Weights of a small transformer language model.
Architecture: learned positions, no biases in attention or MLP, tied embeddings.
Training: a variant of Adam for these matrices, 4177 steps.
Each number is 500 + 25 x the weight over the matrix's rms, rounded and kept within 0 to 999. Layers, rows and columns count from 0. Numbers have three digits each.

# q: layer 3 attention query, 384x384, rms 0.0112, rows 226-255, columns 192-287
# k: layer 3 attention key, 384x384, rms 0.0102, rows 226-255, columns 192-287
# v: layer 3 attention value, 384x384, rms 0.0109, rows 192-230, columns 192-287
# o: layer 3 attention output (transposed), 384x384, rms 0.02, rows 192-230, columns 192-287
q226:496502470503503511530505482482523517495521498465538521464475499468482494493525482496483480492495502513490501502494477491525494536498490476505487515474491493504490530489503502517511518458502505499507502454484507483488517501499518469497467518499500484535479508517465498495506538498474498494
k226:505512490507468512496496512492502513461505513480531507510480531489486518475504526462480505499514522501508515495535490485492500489451506475514471514477496508494510511465508499508466520504497505511503517501514513508460523472503508518494489511489503488486502498511476476505486502486476494483
q227:521461456501486486506519490515501490544520470463439482539520510502529489537502501547496514474506462511517444533526457555471502488511444516463490456514501510530512525533499576532465545506518468447559462502524469526523459509512519502498511512479452493482544509489477527481484461556495541521
k227:496487487502527489463494514524475483540478490511500507494477496492467497490514458461512501506471494505504500540472525487501549507492505515454523544496515506518499494478485429482485498496516492501465508524494494526554521425529462515491473510495494507480499514454498512518525503530486498497
q228:494499464492494486511499528441517510484507509484511488491508474536476499521490484506481531495486495523496487513507471494515496495491489501498468481534506482524541508496511543508446488523527516509522499490490462505517506474527482524487521527487490477552528472501468520476527525512485524513
k228:499565503500532507472512486509483538458481520497529495506487475511467509497509475493503513514481514488490527494494536504514455508509483506509506481493495508495490484500502472493510481494511491487480492492505512480483509495512477493464515461498495497467486495497518487492502493503561526492
q229:514486467516499491518569463508516505478544488448484503543495501508519484482514501471497499499497515527558491508495509575515506486547459479440500450476476535528504459502516492502474505481532495499486476498528535540520503493476532462512478516495515452466482495452476475520492495508537479501
k229:513544508480562478441505536530497494508471523491516507491471484515492493481511491494484514504461520529510515534483497472500498500516534520460465548488502492488563503476502478489518477479502490495486518489500511458486506454530478489506473500475503467505510539485491516501522532509445504544
q230:496494504504510508487456512506487508491479500540514484498480512509488505518506497507472494514514484523484476529494514463493496521477500523522508484530503492512513530500505526495479484531509485519492511513496498482521487480516471526492496488494495508508514481492497494467522508494525518526
k230:494500470489523496512483477458501510510517498518495492516463515496499484493477484474501521506497497494487495459500495485493471501494453498515538471501490488533493498512509571524535504505521500478487490473498490510487522493489495488485496477511518525473485493545474477494506522512554491472
q231:530479473521526473536546490536503532493539510470467500519477499506495486494498501490485494492487518533545473522492480524516502510521443510429503452496488515558541501504534527486506511518537498491488490494543485526527516490501512481511492488495502464477498493449491475490490487504552512495
k231:479504465482546495468493543525495509521460512497521501479448482488475462500507477476488511483450516535495497538483487470492547505482473525458485522459504497523563495479522522492517479489508495480482477497496510491517521468529474498489464523489504499462472520457490507500509507525483497521
q232:489533520477485502471506516504478488470494523490496488519517483580504502512514514560503531485511475483507473472527486485481445450507528505510487477555483466514527523500486555511464518508539486484565490464493476499514503540492490540490501513486481496511520480565495500474509476504514511517
k232:507459509496474513532511511537467503515487498498472489498485532478533506510501479497492486520483520491506504505490529507508484501514461515465512491508482515511481510489509461466474521502471484504489540527506504545574493495449511501487512470516494562501476497443510499503484499481530495473
q233:489472513497502495504489521539506495530500488484481497520508521503514505518496509501510493509502504478481517509501491491505496505492493481495503492467463524518496489472497504467530508501491501493505516476490488511497510530513523510517486469486529504470497486517512479514507491502485507500
k233:506437499516477480509511522481490506517499475477473511476516493503508502503522495481518505508509508490519491515489514489480581485497521497523501502506500499513491509496486496502495501489510496503501499524505504526494487501506483509498483523492494511505481484477502509496511481500477481500
q234:503527485486509491484462489488494505492493521493503491504500496538518483493506521552481500487518483511523443511516471476458446473485501521531494497526498442519537557496493531537454525523517505480523468482497454485524509492511500516492484534470476480515537500547498504454508489521500524521
k234:492500497495494513508493493520480489500482495519470499498462551474501505515499476472484484506481525472481487503490491490507450513470417501479511500474504510510454500485496495483512522520470497496473505481488491525549503474483508494458479455510482546485483520492497469510492530470524507482
q235:485465511484480487535491531505503504517471492484477498487514520529501510520486547492501501491484536484489514494510492503502510477498487482470509495519474507488521500484504480456514490506505497494519522498502491511505532517490518522506498458515505532487489484494544531538472506493518507487
k235:503397501497468508488527520468490507509521477475499498479514492510488510505513486485521497503487502523505499522487525522516604503511512509495505529536508503522508480505513480502480473498494495489519488544508497538535488493497513511488521504523502505498493499453504503502485488497500500514
q236:505471457510524473526505489528502510511539497479463475522497516498507490511492514501499478495494488489539453527498480537512514496512448520442512480528502512542533516517514526506481514534549486463524484512545481506525485489499526497515500510475471475478531507472500510508477471525537539508
k236:492461483485555492477493509511504516530474494491493513473463491504479475507521474473509503503474499513506484526476499489488576511484487531462510554475522494514503489480497486488499519514504498488464477519497511522528530445540488513482471521499502527467485513450509502514520509509489493526
q237:496525514503539481513482489459496511478473521529551518463486498499472506481511493487481504520504516507488511500483517455505518507476532501528498532481491481488509501487497460476514486495505525525461512486483496485490521488490490508490498515506513511526453495507498485495506543482481499504
k237:503523490499487500527507479481507509461508520486514477521512514490503504504490517517479523508520499485486510467527482518517448494501496489520496458500484496499473505518490548517523482480517499493530470464511495490463491568469523500494524485503510502503492497540495510508480497480505503495
q238:507458464544475497534541509535507491539532485451443501545502505482528500532514495491514501486510479494540459527503449550480522490494457510458505490493484517527499506520492524510497528496513492459528475504528494537526489505488544470518508515487471489487522505478485499503499483553477490492
k238:509467492524516514472501509526489502509489502499503523491491476505479498502533466497502499498501493498493505543459512491499573509506510499458507538493514522500513489471484447482484490505500509499479508526497501523539504460533489504484477520486490493486496511458494510510519496524483494509
q239:508508521470486495465527491476510482513517485485481522537503460487501508506513491512531524484500475494508507485492515514478505452524567507509517526533537512484498487507498529527479479502498505500519480514482472518488526523509536488512505519515514479530523493513474503497530469531465500489
k239:515575533526498489500529484555493498479481516539493510502531479500498497506510493504537492505511469491516513531497502529507427508512520470507498487504482502452475502493491402456469490486482483512494517512495494469490501538493471494508520515498498457538491521496511493497514448492499516494
q240:501490457514509501498499480479513524534551483486468480485504505491501477529519516521468488501508480535531448539504454534494511494494453502450480482498515508511528514514500522516443529516505491471520463496517488511536477475509507493490512542484469462479537502460487515497501495530516525513
k240:503545491483563482465493494508522495508476510502493518495476486505469490485512495467486500502493502508485498492500495497497502521492479508472498543484520490493514500490490480504522483501498513479475475482493486527485528435551495511491471500495499482467494506473488493512501524524485481517
q241:490532518489534500525463491472512495449479517534569502464477511500466509472485512507459470498511512494469525477497524443516481511467530487550483522484502462491510522457498478484513508506506526533459533480485510458483523474487459518508486509498507508538480496519515485489508543478498493508
k241:489496501483464503525496476472504516471509504490499464515506539488515497506473524518478512506518505500496492459530491507509452495494470494514493479498497514507476516511521567533497497508502490491547477479518478490496485547463538512482501485505500540501505502529514490495469519487535498496
q242:514471514512459510495519515553496517528508488476457494517503523527512500536483522497513491523509504497522468519530498541512478481523475504427502451527482532506519483522507490498494515498526474484537480529527503513516445525492508506486508469498477513436520515470537524523467467514555503506
k242:486431499488520490477492530501490489562498491475494530467477514519501492493520485473507486505482508520517471517471518492488581499499500539456498545506523492527549496521502482511501487522504520495464519528492507523534532437519497496505474532507500510501510507454509510506501511511489495509
q243:509515508463501495490491499470497494461512507501526529481522466511497504484520483503493500495494493509488522493502502512498481502492540480536511520494487489482511521517495520512498490481499507528505501482462496495488533496493497504485491508512507497534493499541484510497513499490464491495
k243:527528517516462507516517492525521487469507520502511495503520510501508519487494495527497485501507513498484495503502527497512449512488504488521475479539493513466466498493503461476454512492474488532521527500506487474504476538449496498495508494502496502523497491517511492497479480471509519494
q244:504483515510468505488515499551501501509503477486482489504513510490509493500485502476534478513493506493499528505496516513514527505517485475470523488482501548504455446493494462476543509480498477483516494513496535525498487533497526487500483453525515505466462504469530516557474476497518479476
k244:500460515493507485488500530500510484519511507478503524488537491506511506478506512521505501495490515530519493519496510501479599493495562522498486537514511501509545506487512466511487488495504515511503507520506511517479503489524484514533499549484489473518513503469489525492512489505466504509
q245:492548521470550496530460496445500519466484532534579524461474500487467518460496514478471498505485535476470541477475540462534478535485531497521501534490504478483521508446512456473544474514486533527454557484477513461469560475484440517503503500499530504519492489524504466493519559486495500487
k245:482513506511464487533490478492519512467494504512489477493513529503511512509471520515501520503536502486489512454536478511504434487499482495535498460508491484502485500518505569501499513483505495488551487501511485475464480572467518490498520479523508548494497483550521504486487514470531502493
q246:501489457495506496557508491468496521527533495451473480508481505503495486511514506501470514482493504527510443491502456523503518485500459498461476483508513487508539512498517535499449543508516498466519479476527471495528498470479487511500496538473473466505535507485459511488512515535507523502
k246:502517497491554495469503505508493540503472500511500493511462493506474485496513487449491507513460519514497503492497496491505504521491479493480517535472510506489502490485481481471489487500504507484468481494497504526508509446532487497487473466520492499440506512463484485510496520518476496506
q247:500496484531514496519474514504500515527473526505488504445502513524492499494505522508482510518505511491482502526485460462506532511479463491520475507496472482511483521467493464473558496505487517491458499493500486508511511474493488497504496499486503525494498504483544488475502528487478529520
k247:506454491494509495518514495442503481520506476495490506507508497497488510494498514478506521478528497520501504496511436517505553494484459492523520496476508503533495487504494528545549486513533499496510441496521501523468488491501525486475491487509510518491481488528498485515498515536470506485
q248:514528501489494512447530485503488471499507494504481494544509487506526495524505472547526496497499465495509512497507505497469449490515519509504510504508510501501495508516496543538499515493518477498533487483496485496503492531497520487492494519475508468496501502559458481484528472510486490507
k248:501531529519482513505486491548490485504468522526467506513494547477516492498496489529504482515503498486501507513498537460502444493497519495506500493509496505488476505484512442454469536516482502526491554513499488484532499524488454515513504510489483524508500515502494501502530486474491486487
q249:503512491489508529490495509467495524480506505533529517492482498484481498502516484512474501512508488542454521506511504495527479527475482499528487485463510502476485501495497512514509511502517475525495516483478504475497489488495483493482517501492504510523490493540447485501511516486484501500
k249:503547513477489496500498489487520522475505516485499501528485496503468495488486528517488496501521494489476498457509511482512431495482511489516490485496487488479505497497501539518506507499505507520500511504495487490471488505463505506489509466491491516496524492556484495488492524504526503475
q250:498495472551518489508527478523517491500524484488501489495496500467497492482513495486498457516501524524561488521498490517503528521510441501463502492470501519525493490497496469502524497509503500478471487509539529526488479467486529467492488502504512461444445503431503473517472504504518487492
k250:492530480480549499473488517482515506499505534480522509484477475490489498492499514503483510495500497518487490502497477487487515486499537507503473517484532472505540495477525545509523484487520516498500472477508491479455517469555494484507485529473501447494499512518481499500516506526455494534
q251:489525513487526502524475508456491518473508513538560499459466510481482513475502494482487497511486514499454528484486522445522493540465511503542486525481498492491504515465496469486518480508494522515454521482500523463473532481490466515510487503481529496518498489501483474490514555478480494490
k251:495529498484476505531470486464505514467514504492516481512499500488503500505480527515486510480532495483481518465526481498517440488496492475546487453497497492512481482517489566526518509490505508493541478479507484471470491560476521481506520485509523525489503503554519498499473516494516502492
q252:490504514483538521516476515453496513454486533525553500455484503528473513470488511487458497501497538538481502490490532481528525519481485492507486502495500479514538510464510503458480465512521513512463527496491518477500525465496457522504499481484534495511480488482506495499508535491523502496
k252:489533483475519485506497488441517524464524526471512482491495487516494511494491522502473518492514530501477507449543492503515437506510481498516478477512502493506502497511511561535525475480495512503512466486506497470453510527479503488492512450511526511472499505543517502504457529477562512524
q253:506449465525442484490536521542497484539513475461437490540538492532518484540505505509522508498503486498543457528512475553468525474514464506465508463526498528522502498535497549517454526510510470468549462527521484549543477512513541492487505489508487493476526498482488531512485454537510506492
k253:499498501507545502456517523508477489525491497498519528490501480513483493498511457483510493506474483516502496542455521489484547509507507508457520522509505519496513489483494421487481472506511509513452536524486516509511526451525478491503491525489504454502487511441480491512520474519500498520
q254:502476491497502488544522497482524540508516492486496500486507496476466500511490500468494488496481513521501507504499492522529518507509463492467494484493510514490509486509532501501481499514513521512493523510503506515480527491486491494506507479504505506524487495464494510522511502506514505482
k254:495534480492517504475521506516512544458518524496548504502509453517473510497511483487501513497489504524494514497491510513512525508502519493490490523515502487485523489498504484513497466483517483497498494495496509494491502483520493500514494496509506469474505497495504511505496484515511515517
q255:509490486471496514492544515515486512529494493505447482539484489494483488542464504505506500485501486487479483542494484512536497495509484501472491460486510509510496481490503550494469493525498491504521516507508511471529488507502476528495503508497515495457532503513455505503544487502517512508
k255:487516497509526478482489494521493531522488497512463498500498492492509469493499500448510517508485486512507499483481537492489515502490493484491517496487513501519516479495502502461491499497526530507477515533451489516518509483529472509516489508476524520474503477502525499504519520527522483473
v192:514503510468520522508500484495451474494517478500502516492492496487525461492485486497519449530502512533524512492482502498495500515462506498504526502507515512454502478504476486527492499459447462515492498512462543473522486497491504484529486521491490482508486545529474487533500494492486501511
o192:492485505520509486540496497488505503510486501526515489490515535485474532493503469512482505471470515471473509532508546520507507497545472484467537508500512529505488496485501483452492500516498497455466543511494501517467502470478502522472502465561521558458515483462538507492509507497564477471
v193:562511531560519392472525500504554492492494500514491560480586480497556546492482539521505466523501471508510516495518513512505500470513480507522477488460557480523466508489433484450496491543500451480507519498570483513501462492462491487562519524475444484475515450466543437521486531486533460519
o193:525548483448527543512512519538433538501515501496514452485499505482530518497493534463498512559531499483543528509522442500470514529515497523496478435545438501498529527492541508521497523509554522531543552528500462495574467519540531495462546490396511456501503530488500545508521463461478569516
v194:546495492518513466484529536441492457528509487499498483498525502510514540504501495488499531496475505509467507517457537503508499489541483514495525494493504504566495495474474469442536462497457468466472538489510443517491495441492497505442462437439556523467532458479431453503541514513511433493
o194:466468484476509524465502501508514519463475511482495506483480457441516493484496523478522502509520506460530515429534458507508521502465462490501477493519441490482508506468527453526512531531512548565558489501548486486493508482499485453544517548462463461510487542535516501503467462472522500488
v195:458501493521511498500469453516521566473536488462514536487477512481508464499506483527444479482534493484487486500532497491488495512471505514503490522497549506460460489503529517536499502505483498499511457475504530474496487465498508475511522526517468488475494558528459481467482495490514523562
o195:510525487547502492515502514492478497562510470563497452530489504562494538540489515463545524528445524552545479487503500546479508501536468509500522497442497511511504513490482499465485475501499489439475492497519505525558508499538527522479515432491563495478478465451546491537575485523498462506
v196:479511507503487479470514523492512534492460520513498504522479525518494493512492528484510542515493532501473496481511482488501491483522473511500484497501459495526496472492497510481496476501507508499520526494495474515495520537510487524492510453490529520491519485468496524489507503510502492471
o196:506480536504499510488496502501494492496494497479476523474495466475507454481496518528512496519507436481492506494500488497512530494447531488516476509517516493505509505497509462519504514495523486534521480501493473489509479518483482464518490549489468477519525523558461511482457498485467515495
v197:470494504475476537508475495524536525485489525516488441466479516543490468512501478509488513544497514539490507493533503480490490507493481463501497514500490501461502498478514504495486516495469475524539483497483512469487492507538506543470476493535508511475492582495519565478495505489499489497
o197:494501520542459475461480490526474492507475495503489512508495481527490501491484486528548514506498462471475496507463508501510544489480547511496505512503529472494493492518498495521470467468509490481487466502509489464507498519492485524502495484545501554519512453534503516502494494509516505487
v198:505480488499483492520515561507508474527500498497493490534505471510483519510527518505519559494470485476481515510484479495506500468538502506484461499504431500523532501514501498451516516538511520484497529480494491513502535510512487527465504469516526507522501473477495560494512474501490549457
o198:485485488513500505491496481501513488493470535444520518486491526474505485455513496521483510494543506498464496484512461451502480507442494494506505519506522505491491502498492531556510505454482529554522477480493527471458523506479478469505457556496457474527508502560457475522455509541457520498
v199:524489491488488558516484505486527493479516505486517497479477525499492477521531480503452485484500483497474465500501503471507509507509493503488478498490472508507500525500519512526514486541468500506513495504505516486498499464528496530453510500497510502508491541527499522462480507507500552517
o199:471473516525502488475500487521467516503501478511473495531499462564484511502504492492534536503481533544507480461480490479494504505462500498490532511475507521497492481481472491515488486459499493492478487487519493506488525531494504505498505494532509486497465476505488461534539462512508459505
v200:523499486530510480517500528487459491512513491497509508503499511502494504503512495494493516461492472501499491490450496515506499503504497546519502497507500518513513504519523473479505507481487493481498494498506464501487477503475506508513499486509490511517499491521477455511503483498484498525
o200:485488482475526521487499484503544474496493505486512466495480475484489506494500501501500483494490545477500493488516494505494486512510463487470517511498481503525470502497499508522515509534486522517481513489495508532513528463495496490510524494504496481493504522472507501525486496502519481490
v201:453499506463498546513480507498539462502498484471515513512478512483501465515514493517487515451523496471500480500514459512495499490499530503491501510532453492503493530532553513553503514522514559520497506489478522496509552516519499502502493520521529507529514528516513518448512491514479564496
o201:503474515524464489521502515470513476512523506500506535535521502537476503530514482473485497478479520554465462510485531475518495503506490468527514537459547534487513491509446552478513476478472469477483483464467514520467508513489509506492469505507495497527480449504494477494488525552472468506
v202:506495502471509532476490510479497503495531492500512551507435530528497496523503488491486524481473525506485494475531463489496487510534507522498469518519472503475529455516550503521505490516480495507497504463479516502517511495530494520533510519451481516498528478524491510466503486510491574546
o202:493477525505492518524528509500493493500488500484505485500508474528481483516509482499477510491466487526504468524469540476504489507451474485524524517496516553538505510467453503481526503511524475485487522500490486527488494530466477488484517477530505472477494491490468470491482525515515461481
v203:456489491497494524514482520495569522491505526517496478499464527519492478520505514490468554474503497509460501495529481476514490482530489490515441495500424484493520491495519515509499498542501510505534508500505506508506489506515501545502549465516510526487506496511532574459513491522496490501
o203:506488537517489501463483498518466519518486489475467527484493449563497480479512499522544528512509475513498485478480457483491517523435553523511503520490538487512492514506463476548509515458538473507503491476499489498511519541516495485491491520510499452520504496522449480511509487522459514512
v204:472488488467491491513509533492525474518504500502521478537505506505483518507513525482487567482491484483481494480496493489502499490564499510483493502496442494522510486510525493486522493525521516495511510483481472518509523514516492532494498455497528522515511455493502541494508500515485506473
o204:491466525510497511476515483490522493492476529454498537474484482499497471476531497531500502486526497515484499485497472471492493493426501502520483517498515505497495505509476504526527530483490501533513487493499509500465518511482477462492469554504463442529505504528443463495477508520463519502
v205:536493511513517506484491492487469510504543503489531509481493520492523489501507486485494461501509489509499502498494499496505494524507509493501497507516541512514494502525497490519497497475479481489477492509521505493513477476494511480498501517459490495504488499531479472518479499481504521528
o205:479498492494520518530522506517500515511485475527521456498500482495491525506490505480482509500475548499521494486498538511490484500490429501495527488478470532515499490443491483478492505536508520496506528509511490499489494493489486492500535466520520498470497507464517505514523500488534477489
v206:520494505475505522539478498504515498498517489522497521452534502495498501508495500530474444518505443518498503507535502461510494498498484503493474500470514508484493495510499494492495492499461469500507457482495525492481470493496511526523524503483466505504483547522551508485470519481511519509
o206:506508496503507501488524491530464514521492479515507463509496503550493511497509490486515543512484547495522491499468491496486514510495508521478524495500475518496514508490493522524475482492518496495491520512515489510524506521514511526446526468510517477491475460460473484515555473509521493517
v207:522509502504499559468483463515518509480494485499505505491495494525516469516481525509483468536531517535526516497524523498491501514469521455505527497473576522454467466469476502543522493476485452525500481495511537494487484508505521478478466498488505489477511522528498473549507519476510422513
o207:492486511518496515504510508515469518512481503543483483478496503500459529507482491468531482521491505510520533519467545536494528510514485507462494496493472511487503492511534419449473525504498496464486522531504481509542474468507505514514516486567519536476478511427523546495506471464572521486
v208:557495517483492462464517493476583480507478510525487558479547519530525536510502531519518481566496493531501519481529518503501499491488510448506490486450518491504513495500470499484508466530476465497509509471509512500486479499506499523533513477460481491516497455466553483518473514499522469489
o208:504528512475524514520516523543414525473495512506502462499509474501490492476511484488494530543523495481513513522472498476499532530475498526465472482530466539470532509489503500521475516485565502513503533548505464497537476543487495498468521476470482481479481492511467501498518468451494543512
v209:476503510544500458496510556519481529526496530527497463520501493504482491507505508494487528469486508489490508530487473507517494520525484486502490504529485496501500485490492488463492499482511531482507508509522461504475491501495500514482499451508524514474518484469498507503524499489489502506
o209:503497487490490521480486494499541478496493497464486516476476488458501493493486524528526483507506486465488501466528495500499484505490503506503494508510508458519485512526512491543501517524474500535506479481494516494513521471491479482528499537487477515542536530532486524490465515524489488486
v210:462500495499510432502515476539483545485475518508484485486484484533513508468473510529531521554480525517534513499518495499481498479503493483524512528521524489517496513513499506478483518446474498495526498524503482502500483506482489509540463495535477507489515519463507506481482509482503524523
o210:525547479506465509479491512489510478507512513486524494511499520462528498522502501499521487488510456455494514544513480515502517484513518511517483491515509457501514515518522533489506474526531507497520490505500469487533478519525505520487520498438507508509548490528522548478487518505476521510
v211:461508504503502522485503504553477539501506516508488481507468496521502468490488482524513498532527512529518527506496517486498492513523491467481518516507528514478487475504534515511486522436474476519530469517499497475488500531526522503456465483542515508487465542515465533483511496459489521545
o211:509497507550467515501519497493515485511463493511522479484475518485484515507486513519512481492490489463478509524488543546508500472476470496508498496493529473500486489498511487487470491502487523467493480512503509469511479469491473513521493499554495549505561492493509554493460533529521497458
v212:528496486482502575494472508477515497514515503502509521487484515497530463506483491495503447520486467533530501482511493491492494531529514485501494518513492510465501455523502502529496500490471479515500487503494546505506496503526525533501508521488504502500470536529514527494516499497481509518
o212:480489543518511497532532478521444499496469494513496474472497495529475504504510485514476519489475528488478494535470557509508484498447463496484529519479507544491494493484481503477491478507525489477489529510486486509481507495467469508471502467562500519480534458489469495491498514511548481467
v213:527491523490489513494470449518519522479485494496489489456522504502524472499477498525510440571534500548522519505510498495492500530468492456502509493470527510462473508485490514527486511473467456535494457508518527469495444493500500483515497504497485499486447556519548500506474506470520473522
o213:505543500525491499508492520535448527518510488546492471514508519542489538504488476486527509514484513483491505531478543521484511507520494523493506481487489498493497494504497493477450480471516500445495534519499479466533482504515514541475526459529531543483520471469508538522551478494542515502
v214:477480506496504472506493504494501502522492498506492537495515519496509510530518505519508512513483473490480502475541454495500507490489488504502475527487473490531505510515501473498499495520493520467501481457498513505510481500486499504526537508479484502522482464471556534473494514520509567502
o214:527512483483508536529506503536485493529518479479525494508500480543531479480498496475501524511516506501523477529474500474488493548481535525512504490500494514499538505479476573537487479494531472537526521500495488503526509554513506491480523489467509439505481494498476446499513490511427502530
v215:473491508499500416504504494515504503514491525510476512527514490508526527497496503498526557470498495460481506514502493511487503464546491529526494502509461464525490537511526505468483502518530544500506523519528467519491498513487479500520517499517489515518501449476513502459500473495515535500
o215:521524474485495513496505526479505491492513494452514509499504512481543484503510521505475496514529474492495496497528461502487485501495510509522473484516518464517519523496489560525515519504518508522525490466494503481501514509515512501490500529410473458528539523542477513487465545526408522513
v216:546476505518514484522502540461529441526504507528509507476562489513518532524506512503493491471473463495488487515503476489518491479552489500514465488479462489529532516514458476462519484548503488479476528485529490501503507479517483513521518501445484497502485474476546495478497506502504524490
o216:494482508449509506494517495523459529477504508464492509504503482517517488478520490480481524519520537500502493459501463451491502529454511517494515485526460519480504510487498535563516517493518510560541526486507489506485514525499499498468527522478478441527487491530449467507513476504498498517
v217:514507504515501487483534493492459489484497482501491490511505486484477486478494497498513475516508530507516510502496528525493502523463513503507531503494569503484488504476478520502498498468497477502484503516499498492500475516488503474489483515497490495492495464494460470552512497484506451522
o217:498514465494513518523489497492526496491486501524506493481499515450492519505486507482476470505492483482517531515502533543501494503551470503474479481507470482510501492511537443470480523538488527486498509522509511497507493442496500514525513492526503532473499537468555537480491514463540515480
v218:470502485506501502490516539495516522508494525506489495523462511514496501516516495485509557463478514490460489485516467467504496474560483527502477500535445485544535488514536506476503500534522544480515525480489475520513524500499483530504509497499515517516518470483487539467522485508487535487
o218:502489523495486504486514485470509489487489510461497527488501479506519467495517497530484506487511457496502470483506469473520487490436518492541500515494536497502497505493458528536544503492534489525525481484497499508462504539502472466490500528474472452521528503559450469487467534534469497494
v219:476506492494512497513495493498433481502502490494500486512491492493498478480503474494518471478524502491495493531454532515489509502500522498499517495519506510508487492506533502526473492456532508512463504529527501501494525515504499472462442518520526480494465482533463462511514486506486469472
o219:491470509507494503499509491485558493490505489511503499484497517477493504506481511481469457472500531509487509480506547533506460479532440475510510499487508511501480473505506479459508527531434506490493481481485529486474504431482501490542482508526500537504532537461534523508455539495532497469
v220:510503496516489534499496489487542489504481511502500505519512488492501533503476542500493470543496495511512509489494498498500494519529490500499497480479505490469492500514474492503500507540494510515511504480451504502499503501503490497539530501505475525499535506493555510517489505502500496467
o220:499529506472512478508526498485464530506513520494482516490516519513472472507525508529493538505501489501494510522502465471508528478476548512498487517519494496494519516516518514493524480487525506492515514517514503514498477528506507518454499500476502477508487481503470504484544475498510503525
v221:485511524522499516457492472543501544475498502492501494503486481515517468465475499527511435563528542525550532509497533505493505516484509460503519505499536507463454475491491520517484502448468469529503462516527536484500499516491505468488491525518484483475438532504477500520496503453504485538
o221:514513490545485489540503518492460515517482480541505481476501543471488530529484499497508500504490472501479510546493528555495508493514478505491502475486521485494488497484515459447476488496493503441488514514502502460518463469512501531506501462547535579488560504483538552482508522500532517478
v222:539498501533507476466502447494572523487478491502489540456524526493527539499482517532456477518529483503484502493535504496483497485458499470515524495469554492505477494472441497517511509524485462499513508500539496505485457457486496487556508509490448500486536542485529446502494537491529438519
o222:513541507474507502489499539509444523502522500532490463523506474522499523514491502462558510551495503491550508485496448504508544507546540523485477468507470481496519521496526504489479490501545493490500513518513452518575483535540542510480538462434530488489449488482520523503531452462502516525
v223:534504502485506527473514501505431520483513469513521492488481493491496480482491491507506457536512532531509502509481504494496499538458517501510529500498561520505500456486496505524504498446458458503485493499497519485498487496496510477500467489474493500484507497534454459520500506492501464527
o223:482485481496508523508500489489541504504482489524504475487496508472461533497486488480509482494460499480516531499494550527514497498545468487465515499497473510505491485495524429457491518535476502468467515528504495507505499466498501518510527490572517545459490526424550525511503488465598492467
v224:529485482484499508552480532464462457528529475488515475506512519466488505529539482470465502393491458446475476502458471511497495521515504560497504504518431502516512510536486469515515507527537533483454519496510477520499513482505512504446537484479509507511497515543502478504521477518498548467
o224:470447500483530486498502488483544486499506481495492528522504479533505506498503512494485507497479574536496483466531519482478485516505474479495526517484498512500486503490494547517504491510447494539501507444492530517455557471483508493519483525497496484539463481501492452527499512531475439510
v225:464496498508488475516508516537493515522473500502486477533481509511471524493530502492485559465486520470468493507485504509506493486528480550514499507523464481514524518489530514476497510525512534474515523489490473517513518521491491515478513455521503520503512489477491530485502492513494525488
o225:502503490497493500478478503463541490503503516469510531506498490488520476488494517528526508497515462511495487488522447492508501492491535498523490505494531453521486517502491513525528501489490505525512460472500518481483511507520503484526467557471496477532510521536487496498480518528444497514
v226:517498488500518455479517540484427504520517507531496507490493555511501496503522491466470521437477511498469484500494470501518483515547473541515500499515482500521495473508471465466524461465486516475495529493495457504499450452481493510487499459445506534494538481533496475471510515514509509550
o226:474452489478504537466485485510564491494489476462476498492483420489503501512492510506538505504480517468537469438518488491499515515457482488491495520480473502536509506460507476513511529544507496534529503480524476533500542518492476461508545522485476448493484532511484483526490463482487464491
v227:560493494499512542490503475494500480485505487502516527484500477489505496511500499515486460537504490508507498509507517487493506539463514469504503484484543526477477505501501500527523503493499441512486470522511546492496499489519535485476456519483508477502463503508464485527510506484503488491
o227:473500493494515495519520498532474526495483496531515458493493514504468528501499486465494499514491545515512520516478546507507491507516456506461520489490470535480492487500510475479478497503484527487470518529505509495509495476490490512508517464561520525469472499451536501525523489469565505490
v228:473498477509503482488507518524484500487484504501513487549486507502485502483519505507505528461506522461502501500458495508491500495522504548498528510535459489506496524501545499518505509491519540493517507518475488519506538552496489492476467481517532508505511468512452522469523481507451514520
o228:506472470506489521511504509469528474505488494473516538478486510464507481528514532498487493491500482528488497502528498522505486505503494480516485506492536473532501510517485514477530512510474511513512496479498534520485512479514514485528484555495481496530532522500520499471446552534483502476
v229:559503506517506429472517492473514492489498492510499561460540519532523550491483502516503496524480479524494503468535506507499505472483496501515473484496553503528511501495447491470494480528487477481504512477524496514491465480478484531553521508462454481507523463484539469521479518500540490487
o229:511526492449540511513511502533454519495509504500513462498509465494530495486492502474500514548515501476539504527489477485501518534509513508475487477518446522488524518487528513502487508516562499534504535534502458516543487540504517491468542478441502466477470512504492492508518470440481559516
v230:457491524530505498475510486552499525483491517501493464510484474521509464473481503511541509566548543517532508511505528501502507503491496464496523513483580501471449460488481506498504517438492464516512475525512506485487509516505506465460455520551508492477469516522441494521481499456496456544
o230:518511493552475503517504498495494501518475500522510499471491535463487530504470510516500462494518469487493532514499523561493502473506464497508481478497499478493493491493536450461475521491476530466497494515503511472528458458510496506524489480529504554485544524479545570496482504496517528474